config.toml
n_layer = 14
d_model = 256
n_head = 4
n_kv_head = 4
head_dim = 64
d_mlp = 704
vocab_size = 32000
activation = "swiglu"
norm = "rmsnorm"
norm_place = "pre"
norm_eps = 1e-05
positions = "rope"
rope_base = 10000.0
rope_fraction = 1.0
qk_norm = false
attn_scale = 0.125
bias = "none"
tie_embeddings = true
parallel_block = false
init = "normal"
init_std_qkv = 0.026
init_std_o = 0.0
init_std_up = 0.026
init_std_down = 0.0
optimizer = "muon_variant"
lr = 0.0196
lr_mult_o = 1.18
beta1 = 0.95
lr_head = 0.0114
grad_clip = 2.0
warmup_steps = 200
schedule = "wsd"
decay_fraction = 0.77
decay_shape = "pow"
final_lr_fraction = 0.0
batch_tokens = 262144
seq_len = 512
doc_mask = false
train_tokens = 1166000000
steps = 4448
dataset = "wikipedia_en"
Each number is 500 + 40 x the weight over its row's rms, rounded and kept within 0 to 999. Layers, rows and columns count from 0. Numbers have three digits each. The size before them is the row's rms in percent of the matrix's.

# down: layer 3 MLP down (transposed), 704x256, rms 0.138, rows 589-703, columns 224-255
# gate: layer 3 MLP gate, 704x256, rms 0.245, rows 590-703, columns 224-255
# up: layer 3 MLP up, 704x256, rms 0.254, rows 590-703, columns 224-255
down589 098:465529496556565552526453464501496471490458527437536507524504435520441507471513460504481479476485
gate590 106:480515486445517534452571577437507472424559537550545423539487489520403449461522536443542428438485
up590 103:403543477501524549525526521473609588562461556533479467528531379544512467517543456542525523495532
down590 108:482515501538461519492510518494461458500450465512524472492479461457563464522577548434496536491454
gate591 106:538521466493567502431572489490542536497495454469434545415514529523454495535491579508437528451556
up591 105:512420543472533465472446506546527451559542533493528420558487490556482494441515472527493501516458
down591 106:575457528445502454500453508527539460569540496410509436483497467454509579441512525477551476506440
gate592 102:530525512510536450524465528460453423526469503554500533510554456486484467541557426487470520533554
up592 096:438434509523509503452523479510543482512521563525461417442592579485450594436471471478509545541513
down592 099:478425523555472501501526432566476479494499538418468465565443490450517495421576446446452477523451
gate593 104:549547499530510528475450581538486483569518500527509501482463476449510529422522429463505456507544
up593 100:487547459514515462502495491494466558526581508569456409514507526448462519472477421539509517455595
down593 104:460452554515491464584584555506511509519492503479558508518506481484604488483592508579514473493519
gate594 101:474574522473505562533507417565465530423508546486496480542470474524483536521515487462515520489456
up594 105:492556507579506463458450495457460539462525484445531510470450560534541496528438414484558497450454
down594 107:574515530460521500483534532410502521473567576454522530563498510534471495453553550564544488585545
gate595 100:524535564567460639563492553472502519513510506557549485491466540497542527440527501547422518504501
up595 100:525516459559479463499447500557601478454492515487423467476497444389519527479507457472502484516531
down595 105:486467447510524546408477573516543491432482530482519502546532470526546453518511537475464450529571
gate596 095:517485508526467463427485495511486499558532555461450472506459501468440539472465486500532527452536
up596 094:359498532491547472461459509442589508483450477446551537464504538431529525463500505485425485484457
down596 097:518480460476456538511524473419483533470511497523494496541458467461518447435499454522518520502552
gate597 100:535539578556476429484471549453588502394471497495524502445534468519449482475474475414509475580530
up597 095:467481499463467478422502519464453532498430553484522517509540457548515458556518477497468534481415
down597 096:510485483488481465410491497452580524556584551491492491432445516507499494587483499467518466541435
gate598 103:483489490566464458497388533547530539507462554501484486469472416482521490498514547399543493527564
up598 097:537518554514480538498504511456513534524518522468438565483462446431467493495518536473484460470582
down598 099:465462488545483531535494538480469462476454429462518515478486549479463521480524481485463520458546
gate599 101:448477465492544488489584467478487456514484526496459461457401514450490476532569543558558491498527
up599 104:416497408497433523419542495507478538487455482401495468493523433485535540552479500465468591450502
down599 105:511539523523544541512552467599479499508437545477494502493529489532521530516547440524445542474416
gate600 103:541522540557479524423514557510499455524388502508426459514479469502420495411530559481594516493554
up600 104:475542527532587477459524497561484455526507510483466450479486467567561479507530492533472641473537
down600 102:476502510529494504451488479488535531484460498516455492477466486457516459492466549537588502537485
gate601 103:576485543497460467522475536511514445446476545487559518516469432452463500522520439465492446551480
up601 099:476480484485536481547531450517468556558509476509503452584531575488496543509517564519514551477521
down601 102:533557512536494490456537467583493475470521573507505452477544490472515471452432508525477500537566
gate602 101:536469569479581494463531505545448553543520479506478483504529491504503477461531561524493512544474
up602 092:502474468493497556575492572491527520512447466485457514502479509492527459550510486518512523516540
down602 092:556521572472496501500503472454502508504479567544534482440566446492568504465531541495571426495557
gate603 099:461518554482531512508630495499462502457443521516465401486430470514578504431568544500445403518497
up603 104:571442462464432479478480466451545436529531558430479483521512552518435481539509539459525520426457
down603 096:496523457456518443489468493487517554476517540486472453480405434542459552454530598502576527483460
gate604 101:553550519541508525598473501585479491485478546519508569527502510538452574546434534498496455528544
up604 098:467453534471472477543474488485532543522452518520477531493492548495552434489411529498563492491459
down604 099:445471483527445556525504448478515473502523451510512444466485542493499560447507481451531448538525
gate605 094:506481512367553541508493453518501531474562517552478494462474504564555525528573525477550513587505
up605 100:477523482518523533447476537502519499557429531517503542516421523504486562472502461476505476466484
down605 103:433459492471582497489551537484477516492467497446510552515479580422521534517548519451479469539494
gate606 098:511509467511564518486522478442495491481530507491542546436531573501474552534528554374505477523462
up606 104:448411485528495489615552442477412447508464477539542506507493444458522501553500547574449523463422
down606 101:546529488549467479467482456528446513547516435472511536481495480457518525499495508478645456505538
gate607 102:535560550620424527432551531394494430467519454530521551538549512509498453565509530520517485472492
up607 099:544484517466487459452495532549481592522578493508460519531506417508514466543479505521515480485494
down607 103:471466476490489451463465505555438567548467436504458462473452557460544536528522534382459536443515
gate608 097:536458509446543492611454514412521505541492489509463542477503515474529532547458456475538525534477
up608 099:495553503532521499482474544514604571415474528540511508493446463564499465489464428513498563468537
down608 098:523540506466495508529513537481509530499595552462474477517572562526441503450477517501545491496510
gate609 102:499447513473499544480455511451539470539486386461436487390451548402535518476516511450510470605529
up609 098:535518472472546464493543525534527490500427515467489542496537421570500540608521482547521526473559
down609 098:459548511455475467484463507535559526470470472517562445462476525481487529419576454508517462542457
gate610 105:444469481442481446507494534520515457501573536568585500544497545495506461567556564477447472502454
up610 100:534471481534504540512514576423541493537537505558580393560432512397524546491526465463458520523436
down610 098:496502519526516448518470460543599438471508511563506453571543498489488487544583449544466509504446
gate611 090:544434472566565539505555518473524494473460525466529468550531426510530492505564560534423521520446
up611 089:451495495501459493508497497539532463553550508505506441466500456533464537560547595516489519466441
down611 090:506515483441527505559419483480502491505517535393446481416429452498567523459446476451503540487541
gate612 094:436536498500599470506524521436445495450475432597501475462464490491525527493468469523528479475569
up612 091:469499458528455481500526518512476498499507390462491456534508531425584513476525557458464517555482
down612 088:555520479501495565507473503539490481519561554578513487552471488517471472550509517550575468465516
gate613 106:497508577485472448508460485435473490610509473441443485443496475468516464430490396493521583508482
up613 103:524522578495578445491505469531492525470503492498518468568489495582412541546555514493478486554518
down613 099:590524517541451532502509490457485518472531560484449466463509553579417538555492513397530495534529
gate614 093:460405489507434544527532449562520484479472536433490449539481564508514516490497525490509480499491
up614 095:450398470513522490555535534464486510460511508484458497422459529510418488450581535493462484451514
down614 092:518532508466503500511479533526499476505477520484598538509494528502536518509465491465562524539457
gate615 093:581516485537497483485555444472478462589501496514525485528540484498491471490522467493518507537460
up615 098:490531435490492556543474530485486503500585543531546480535457581451460579459439396476505562466563
down615 100:523470469420532534549545517498486461425489513502441463504506437434565451566513519503499529430499
gate616 096:530490490569499482428515498445505527527498518490521534541531474581506440520456541468519532592472
up616 095:452468514556449496545470518523570486541525439486502506475478495388483532462473511454600535496485
down616 098:464426517504479499434451484467516518482490541464486568461507538504480483505520491449499457441470
gate617 103:501492482489485465462535512497531484542430501536462501515518510505549546515521462484455564480451
up617 106:389450477560546545486516540467442565521481548492513509556481462504508514449482520576474506590476
down617 104:456479492579540536458514440441508566439444426559500495521455533485506528542508502529487545505489
gate618 103:487433477490477500436503466538438589558497554518511470531514502489467541527576533542502546535474
up618 105:535476486479478514488589547545512466542500525486557505493466493525565446529564479523555449545454
down618 107:561449468465497494477495449474487535533479503499534452512515532509426463458525451564549459513527
gate619 097:460542481524486487474453545502563502607457488487511547485571541377479452499497493553549495540465
up619 112:459575525468509487511502486522504516503486531462529511463447516531514563502530509459470456502476
down619 105:498473529532461532571495484452439558512496489428524556512466530485498546463549478453453531523562
gate620 101:485501554393483411536556560532522487487516479551506481479498520538428522457478477451561527490497
up620 102:508471539525499470483481526526571494515538387478536514462513553516499605476495527484451534472518
down620 106:430422578521490393557496486484567492486503465509530540483514452408466551483458517479516529486485
gate621 104:564482411512511499566515572521458499519477509488528505416432505437529538518486545549535483514526
up621 107:379540480460482493488496532514529447489512531525455495521488519540496492462537510516547447533455
down621 107:510502465480462501490545465528497498447443443495478440515486560508559592439490497588485552463524
gate622 106:500541542523424431536439441572466526407590490474508547532459448518492476461539495389510520550511
up622 109:515518497557450561507464542582444549500555475461543509490510544554557465532511537471498577465502
down622 106:478501525499392536498515544554442490440528514561458502532517573500466425505514518465538453528517
gate623 096:564466558448469458481424449451502525487511465527509405474460472545518506495399550475454450503547
up623 095:580486515445580612495508474517565433514459494493476471474510509518440519484471467501418536505471
down623 095:490515473518507486461541440526502528511535540532541464479488441518532494545478517475594572388514
gate624 103:504519503493534517484398496464459481428562501370495546470551451489540541560597424502555480497449
up624 096:471487488537526455430506455492512495567457473503534519455494473496499526498512479551466476506517
down624 098:471473439504504480479500451531530547523528433500502528504538491461563526540567473509542478518431
gate625 101:518461445518489555494454526487508429486449534469540473532459543512505568513480544553511563396601
up625 108:532549516513497434529554525482529467583507489476513429511476448498503529523474480510566523443541
down625 105:544464463500457512492527420451476469523503471525543505501503477463558521495454542538590573495477
gate626 102:468505460513449519449506505478485498520518442493469554491463510544565494541497503490534475497519
up626 104:538533516543482547505538577517465568445511465520523504384547476508576461502561528478468447536539
down626 106:565495442520478545504381549542532546454534427528519530451560458547492456440517520475526476554480
gate627 096:491488489517475551501534564531477510492479549556455507556439531513481581443490535419471553493497
up627 099:617544465483523502469517453560548472568482528456520477516498545518529541574560490537514523477438
down627 099:489471558479484497572486548469524580463481513436521507487547550451426459481519492536475522515502
gate628 102:549485564593533475458565500458483481472447523519505532528397503487467495425447568491480480545461
up628 100:517570489531522519532487509520509560411509531537486461529483480532441472522538478497495468433552
down628 099:422503432409499422394489538522594447518543466485513497451453466509471467486501456510479503494489
gate629 100:507529503480558406497512511442498483466470445586588491523508430494539451548449520466472528504483
up629 095:517483453471470555521541510510537535566531474529546472483518424512431525498499535505510498489494
down629 095:553482429508473557513530417486473391482447466479518469445451500517519453455470464428553485472521
gate630 103:502453442532512420522466440462600466467451531510532525525491533432467472518518550560524542512532
up630 106:426452510473485453489491537565538477556527534540456505459551444470480475473446497529474444468549
down630 108:497532592479558462520507474500511528488486492428440399448487441580564547499492517452444457578489
gate631 086:537480536387487601488514467585480515513467452494460487488554516487423514525558565488563517517510
up631 096:535465511552545453445485498431580477489503523545557503494398512472472502505560466502456483484520
down631 100:507499463470517452463466457484481501591451479504521517531502466473556493548550442521487517480532
gate632 094:530478450576532484487585450520505500542551502430530517514476474511499481447539564524477529508508
up632 096:459485478516480526439563486452401494527530486562538551545476502454498482480468489579518546456533
down632 095:507566491523491475495532560512489505572536496574498478470530581518524499514430473565562512468497
gate633 095:421435517600465416524532508510508476545517530489486540498493519502481548542493551516496411462451
up633 093:608534586431533480582492523548534499441484488445556482430520544470500517472471488413442485480506
down633 096:497439537499465443551554488496469593421489482512493524534482491461546465441572520470466462476475
gate634 100:505458580462453508531462494474561512496549487445458482447503482520418482505493490538523498529544
up634 091:477514511540478475523499473507497506502457548522493477529478450478648500428496470475510502538527
down634 094:529463490531485457520473508471474457514502453602545506566528555545552513541474460578445493458501
gate635 101:536422451524504531502531456553538478439496600456520489571483446479406574488516559395479486472488
up635 109:515512441460590486580541523530530463469502559577535524485518399524447581446489541558493501497433
down635 106:543416428520502512543468468456460500463535473511524508543526512530546420455452398448502506456455
gate636 105:438434474573482464519520461493471490518390545468463524497547521516513466476572563454438623534503
up636 111:483455430529542519555487498523514492485464501495476535474528478479385511532487506534536504460549
down636 107:491454461447536481522487517535520610542523556521508568504484553482443466553569458557483484397529
gate637 100:444524472516449425508495482520434526485491516484542466501489491537537466497460551534409506476446
up637 099:495478517477513523517463479501457541430471447533458458496474564513539455523462461444540462468486
down637 101:497470528486518528453521519476460516500595464446436465487558535488476485535555413491520530504474
gate638 094:484490506509459510477532559531462514479453435492489496486498507511503498501492515530460510488487
up638 093:494513458540466455505461502474504484504568458573484581452506484548500467496480494512482393521482
down638 092:515487459473509544509412505519481520479443516461500523512432471527494507453448537472507463456519
gate639 109:456526530506494486517489594477535517562521483552545482504520495432517455449530557554535492572471
up639 106:545526561472442480572515546436457486469507445523547459451539503505508538506549536489401516533471
down639 102:453513589451512436489426528505507474535509496500505517522517571444530493547450455512467471517469
gate640 097:502543506472446507463448555498511439512519507422478510503573575434506490504501541479503524467522
up640 089:499492503462496533444452491429482529486481559433511555463520459483454500425491496489514430531484
down640 089:557456472531502462539490515556533461487578477468473481515482524502418485501497547527435522505579
gate641 104:485520561450491513521470500467501489513505506486470497546505527503475599531549516557507511451518
up641 102:442481497417492425489547465447463532455526481494479461520482441432531485559547540522598466491476
down641 102:477496496479485521491521548465434476489534543463535546556419403466465489468547501419513426471526
gate642 094:503453564502525530499524491512543493479490536442478514479470419475545460531549490562512573528540
up642 096:508459484462552536555515502575420478531469527493538556505506497432553485477421575499452453576474
down642 099:543504507451445475481519453576544527485526424508489471463450507436511464466532465496542556591464
gate643 098:456474517471496436533426436459500500519529528540483515484587530469493464521491466484441511503460
up643 098:530499519477553468468553526490487401534489541522471590526514491495435532487496526480472476565546
down643 101:525564502457584454463577524415548480459506531488519471470468452548568538528571477536458498566494
gate644 100:453473525496527538561485485470505470446522484509419545530462461504478541539456468491427548495446
up644 093:441477478550489543496497455529449459542504503607474506407464537531485429452492411522508452504552
down644 094:462429531493553518507534563455462490513479373500502546508401516484478557507510477478520471460534
gate645 091:428463498583529470529494519532470616469550512500622482489518574535545459486460510485543533515494
up645 090:491523475489455480402520542474476467500514540455473588558518478556577554566505513557491474500491
down645 091:531477514489517417437489511577478471467494498540483522512557481473502529431543483496531519531508
gate646 091:557474462509579501464500493532479467499504557449521576554540547448537494426520525484546493547574
up646 096:539475486481505511533557525559394518506515492529532544455471546507517488555551495490540421493591
down646 096:467512558515480557477523539592526502540512486484507554534518479435514546491569530524532407507504
gate647 097:497542520523486521491510505498512516488459410468456554502449512446561518467568514517472546469445
up647 098:546555482504431499426518525533528452397495439540470478489472504537525477536545494445546510455500
down647 099:536625490533428557467486481466476512523528459481414513468522460483459526518485572594504512528513
gate648 101:498512483569498522482484539477544432509493547503520487486427503543527491535566497467364507489487
up648 094:497515472466529496505487501544496524460516510470501488499442471496452472504515503428465506507517
down648 095:496568507542486474533540470485445492460536507471471512462526526468500485533558434468449550534464
gate649 086:572473470505495544545521548454534557484495468500494479510526472532536511497467422477525522492510
up649 089:467496539570540467509572517503463431561531476471505556496459529447547532436453536498474492494491
down649 086:500481482491515562524463499482583511463455495577532540534554501471464506513479493483526509520549
gate650 104:476622520528437482533521499479454519468519492548464535495455532542553576451472506457524525593500
up650 112:462394517494530521463495503474512505567544527454503491504471535463514471519521477509555474498504
down650 107:450449492544545469456410488498506529524502533463539517538493482476462442497522459510430458535523
gate651 110:469440559476479532478419545562446508495494522466514522569480499513561541512531505418473567514555
up651 102:473539459503476464368532500473551469451475457436457503492503459413493517457519423550558503497422
down651 107:538552518514482446461532538504473537502488422505479510531462537482435466506484494501583426466458
gate652 103:575465521432451572558462497561514499470512520534422496478491481553508510565503453495431515433530
up652 099:507466501529499552487487491517541498569532455416541487489501496435510456442435525507513470481455
down652 101:504539461570426532530502476590441553413525510473529513518471509518350505472577474464507588494561
gate653 097:448529570488460471495526521540429531492532544469518513448489466530542477485572541570467530558438
up653 102:479507438507538459431509483567476422470481443523536489540461522467426544488461583481491502489552
down653 101:498533519505452566466448533540514525545515445509470465542460468496440547463434537421556478541558
gate654 097:483496469457545501479527449408509560404519511500517533462484524530493517578515485468493511456522
up654 093:531553431485509544559504375513464543493599506552426504458471500447544458521377441505456490525470
down654 098:481459530495563497450507435469511562447483500535503524484442489487493518549469554459441480471485
gate655 090:504471534475492517535460436483491422456426449457554462465496449516555564549496457550545522531556
up655 091:508473508478480539531515472506523478473463496526469491464580410497488484504566446519506493503442
down655 093:468514504467488528452439563565509458522537482492506516528614488539455499484523534461476443480568
gate656 099:516527507506532444544524452493484537509497498512522549501491596475499553535431515515497484531528
up656 098:510508527518438466566499473505538576503453519446559451508498459467457478578463511500460517469476
down656 096:536523439477475485524411482528470532439493440505498544541500548505501466480526545522472484499539
gate657 103:515467467540570501498503481539509506558529556455562485463475537553562481503554554455494554484538
up657 095:436470491508555566566499507471465502517478472452428516470566501564496476506524540486524520484447
down657 097:527478456500431561516435520473534507468516548591431487568543469531431505485488523507480455479449
gate658 098:557488478504484409453457500477455462477464548454494521524510450569389539488503507514540518422526
up658 105:504541532521522447511425484476533473481510460440423515470478509478463579436514489473478529507487
down658 099:531574605591487431536515476484547477531531537509480568463519545481450515437504529510505532499451
gate659 099:548472603494512498448483546475470546570552517478455580552474495445478457539516524506466461461471
up659 097:469457599493525518547474502535540493469525498520557580489464508499532554482513507501507424556487
down659 092:507521557535498508480498467488498524483527449523472442556599504491564508538510460518465565477495
gate660 096:521532518543570487526470501547466590606535503490476526512464474518540429545495407540497463566431
up660 093:501533479468426528467531538461522528461579455524552471537520533499457425466474480501493507457449
down660 093:516426503482460528491495488463563487449437530526530489470533481458596529507562512545512508482461
gate661 107:481460461524553595492515553482432417504507499467501482518534524477484485517501463551468509613423
up661 103:443509510517469536421503497482515482483486516425501518520521515435487499509489535516548528472454
down661 101:461506453555532468424518518450509495543481529451464464516504522569447474514476510501424473517518
gate662 100:502469511503469507481457496534542539494518466438549519477496446454543581453572442471499544523547
up662 100:479463529501554481509425466505480526460464448495539565422585473514484545584469452444521475536514
down662 103:494513514535481456548502452504514554516518500466434502547559488563471515422480466479535572543482
gate663 101:509461519499518489495473603538473473484505545483519522546513481437495574435501442475493471510486
up663 091:533452437485419466478492479465463445447490482470460502545476514454511490524427574417505520481565
down663 096:549537555517547537493533516572502422478468558488471485517397437478484486460421511489479431471492
gate664 097:489544500559468484473492480499565478504521494471482515617462562470479492432461524465490456513517
up664 093:490548468442477486497494562539482446512541562443498435523522553524536462475473524442466493533495
down664 100:535582481537480477522538524498454477488536503438493488473561410493491508509533491520389542501521
gate665 108:513487545475522510510426528492534460476468506486517480464568535492554541494475480512479472511521
up665 110:484449553567517492484479522481521533472588490561544463462444476436513481525429510532479494550470
down665 110:516575471496439490484522550541424550531556469496456460543475530529496499599555544476527490495485
gate666 098:473503501466448511531448477519524475536520461437499496551451452492503515559467499535465516438500
up666 100:484531491408582486456540530489513475495482553512487524501529588569477484522483513505537527498530
down666 099:568516436502564504592460479593475515520569477553459495485504556504382440531540517472565514519554
gate667 096:558433508554481494484488532498445488489480492486511475510458532490495516432520538500482525580507
up667 109:503438454483503403459529471464487533445518501461502522459573515468474464474488507495535514440506
down667 107:524455532499483510456452576579487532464401449522595522545530495463512558427495577537450506468506
gate668 088:492467452481554513460502458473434458470499508515503505451465538488518541506516509456493519499450
up668 087:513529550518525466552486490536525550507518564451544475518550508528538543511541488433433495533500
down668 084:516506496511482474511448444491455557601485470497558450499438495458550489506515492596531526572453
gate669 106:545472575554519534460472542537444526448507509464486448517484483531436464378564561477495426497530
up669 100:538488400487456517546514467563471577500457526500472464566489478518486465533523408447529523496521
down669 093:477464524489507551505486513481510479488460544485509496527476564503547533552517537557536507453475
gate670 105:427479462520525557556535479492497483416498441416559391529541528489579589486562516481496545471528
up670 106:421483458471534495527494516604480480539501489519516413515598447452493498501606550461506576485494
down670 103:480494550470557440561448546510495458457517549538511489567455458432491579470551557461463479566512
gate671 101:493516467495477520477495467482462487488476526476493480530599545499558504509570505504540441446511
up671 094:499525529488472508460500477472477511491580487462510510451448505504508464540527507442521500463484
down671 099:429462532529416472526544544550536478482453546549477456563517508515577533507373467496489533488532
gate672 097:475549466574497490481470415505527582602472517552581537481508491477440497550459538500475440481494
up672 099:575480416498540507542501531530560527509458534531470521492461503482478470473584519473527558503573
down672 098:515498477522501559551504473500436459426482466444485484560523491499478542514543483481456531544565
gate673 104:496577514465446484509521439483527455519450458587438390548518508509441482503538522516491441581432
up673 104:550534476507438482499479519444467433496538502475491626487507464555572479501536481523480493503481
down673 105:502584507466447433488510493434501434492526494490542600451531545479508530430475500442497524489472
gate674 099:550533470561483528607544491542468476464545552502473473513501460552479515476568499585557457540404
up674 092:486448514541507571549496488506482564520464446501502507522509525516557515533485415487486600517536
down674 097:466441536396553493466541534505555561459583493499554514477520530556442546500540518560493446453497
gate675 105:526455527441515540462536514501536516501542546456512496531533486420454438446521484531477513503466
up675 093:544509422475463471478533511545498546458546474501540480461439460535542511492497529510503472493417
down675 094:450490514501515539514441456492518433424455576476456449554446491445446387438468491540553468449485
gate676 101:541495467499433533493508569506498537434469489500483499551475486461483536479513482511489486547473
up676 103:472527514511499466508483445456528461541425386443518525540488465537488474437424515483496524512529
down676 103:533560516482556541457528537453424464502473465506505497468470423453547509445449471478542503493536
gate677 104:477465516523456556505445557475497522447449482570476494443439602547447513472515491438496520553504
up677 108:530528450561491554552480455501512483495488492503497444536499521457477564436461524443554488481502
down677 107:546475485448503495470498492504511507516506479475401438487466533460537457524496561527495468452506
gate678 087:568493451556532473459500507546451541510475511522472447490462476551478463513490438459574549503498
up678 085:490455502504479500495505555567475541473510470538467546516500496485501475451458475530430486514503
down678 088:536534450543476476501452415538502514535445464498520474477490487567542534540557500580481507564455
gate679 105:532466543507496528549526513410552542468471577548499512436518551510501542477497522488452513524545
up679 111:535529551509486592457523502480518531550515429505504477529463505513519534447507501520505480458534
down679 111:498578449472515445473501519458570540504523543477509440547450516587532564384513442546551496504498
gate680 099:467478424513494516551503479535512492521434488492555405565478455566535532545442434499492497506453
up680 103:468472510465500483487534526506530612492574424537467482486497503532565437550506558576514591520525
down680 096:562532608501615426538506495479512493504504492518510540473456517483477430456488512498474484551440
gate681 092:483484476507469517477424516504447501487491548519562453502554439558512557435473508508416452560530
up681 093:483504609522496469483455555532512480514514531521471455436501481469519469469542534565504519570501
down681 093:530481515502501512550521561521532494482524514546465464454466436443507478565479487515501530453459
gate682 098:511441485430478510501448457409404515471574424480528518501522481423465510505470463442502484530467
up682 101:480504460527572494509434516561582534525477555481537513475501494474507469521505470488492515461507
down682 109:454492519488453488440534487512482469458439511451533497488520508475475474474428504506497561448455
gate683 100:529509566590508439497485500451464540522452447559521466576489478500549536485432438512489501506507
up683 087:505499479529474510432551505509415536527522501474450532507535449523506469524458439516600472445558
down683 094:498577464506566506555534507495483446545532449503544508479555484518448454553468469585496537463469
gate684 105:425475509535466496454484511563475497549505566491447417555504541583499518512455418501497490487463
up684 100:540517477489502537521514453574394527476523525500453535457471525580488466542493450568457558577428
down684 103:511477517488505502514467477520509483552484475422541470501523467492468430420538479531487517479533
gate685 102:502449581515512448530551509542548429490545506491462488454501447530503595548463488544480476466535
up685 099:472576550477539478439508516448514490506504488451480483413508449530483548563507449562503556528485
down685 096:475487504461525478529498462513429489500519527558461508507516506544532529539547480521400441436557
gate686 102:453524464550468522521477548487468486499445519473486455531547484485516533455401551459374544541516
up686 103:441575516480378506490534532519572506513499482417544489454460543418557461412472438451481509473411
down686 102:509543463487488418425484506489495541553475473508516463462507556535451497497512528515472506538412
gate687 099:457487495490562512531498514583430519501476575520501491496540530464556483470582508549555587514502
up687 106:525491481518505415508477524500538563556438550513443544430581454530486454440523445526500481501537
down687 106:429579527501458455416448567518450520407434502437468501545486462508459468508530485484513523527522
gate688 093:539443487517560531476443516473492506505458558485508485479488535535453513459443474500525499470495
up688 096:516592477496435562552511549484479517534495445517510547506457545501514496505476430465378511441558
down688 096:531478457498507515442530472522460452465535452525499474544502520555473527410499563492446607527465
gate689 099:496500433595481521480506534485554439557525474570487513489503481577463561538525472510465431515559
up689 092:510440500513519472537455531523581498462550426466556559496420460452534560497542467556515481509466
down689 095:489502411523434460448499497497537525470532510477455534509498471451544506452535492472430538461529
gate690 102:532475590530513488541483539539556502529470517514551523408537543472505468475507496430489545516441
up690 097:507456511450517558488456563589503463527486489487490504513547522528495558557427619469425550529465
down690 103:412431441507458447480473485480506521489467539489479494421467471508510555464492496424495406510435
gate691 092:514495457512520433537532437521487450464420529464554466503508454482487482580491467477458461471427
up691 092:528453523492498502480505565544507531507507493438544492439512488458485561549470509494512516599519
down691 090:481523540481484486487518422535461526449493500441519469465522551484479486465507509483485490510473
gate692 101:487474521525544483502497540508474544557448471552528540595488566582446425481478486492534504486518
up692 105:440501486590536507434584496428504507476501500463476469505561464474562502438504563578504529517443
down692 106:514540552489510529531464490476425477517439510464506584523526520546507499484511542554587493449551
gate693 100:515508492518452621442439450470499494512438498456480473539491496445608538482530471515548445523517
up693 103:492523510474493524443500533564444459478501503490504526400500519404571513539516506566474453409507
down693 098:482486502534497531497544487568525505429525485490565449523505481506491492414507465520542453513496
gate694 097:500502448510461455514542466466442524462568467454479542446474429500539543527498499506454562559468
up694 098:473415545451492521503568528495525502370518502468472522503478484486480456551512478473536458538420
down694 100:514521492457477460498477470488429456494504505502511523499502474466568478515465559517445397567518
gate695 097:523491471439442499504540534498480572401457473460515523536460531496483498478490494489488488524504
up695 096:447464532511519482438500520411575456516474529523516523508598563485552459486573482484485498578469
down695 100:503467590511492522465541536496463486575600563462444510450582546523521522497519538537484432517468
gate696 122:545559503540504443464527548444471455471419470508508482575451579536449506497504464525425550506452
up696 171:574495517533492491452521462511485484512483465484500539451489500465451527551548463523478546498417
down696 116:595509532522509467484436481501495488480488466448485537474434564488434519509509514496479547565407
gate697 089:563534458481562508579442467502562538533440576483428523500531505594529473521514474441486511476461
up697 093:515521509452497459534502548464535488464447549599424491468545519483551506531545514486515515526454
down697 093:491532456558493489487491518601460467438508538511562554489467506451483441488478523472535489448535
gate698 100:495394509459514505487512526478583514501524412495457510567497508479462515527493542512546470568458
up698 100:513525546449502556540460502574494481514571528539588434477480529502509454499485446466487452490516
down698 091:570446464534492544466453523476459369531521465479480516561507463494542517566483530444406570483507
gate699 096:466500451439495506523473498500436537563502516494461514508585507547487511498492533451388453519511
up699 088:481508515478526503625464563435478465514552489487487563503508509565481539473546550529471426533554
down699 095:445517525407453532538525509544501601499518532490480499507519496460540467428521524427445502517543
gate700 107:487579498476534466489468480478500538542505532517502489551511500491518539526477479548506488549495
up700 103:526570446497549570565578489497453481522481457447483448476496529496508545467568457453501481477438
down700 105:546499499518573534537455533578554545507529451501477482500548502437399463549550472489510502527456
gate701 094:460465488505426489452536488458474525461554533494496492492527532544486508436416426555480483507531
up701 103:480612512463463461497502559505527454551494497549464500501479457465461446541483425460520553534478
down701 099:538496486568443495499446546503513552485427498491478467518552553497465459472523450493550577516386
gate702 100:573464530553457503440537513519486451578508562452530517444486542511493516523478513475574471419503
up702 102:453498528483459475525477507528499482501527499500543468537492479541509494473474509531529444475481
down702 101:506483536495463454485493524526511463459577460477476481421537532478485533484473534526562442501488
gate703 101:542494570546522529555527510478578569457476511551526467500506468488490530505493466507506422492471
up703 099:576511473452508513522523451483513496548489584546606523551531529454530463530490458496545538526505
down703 100:530554544503541520514499518454518484527426514527451553428450522565495557473554504445530460509564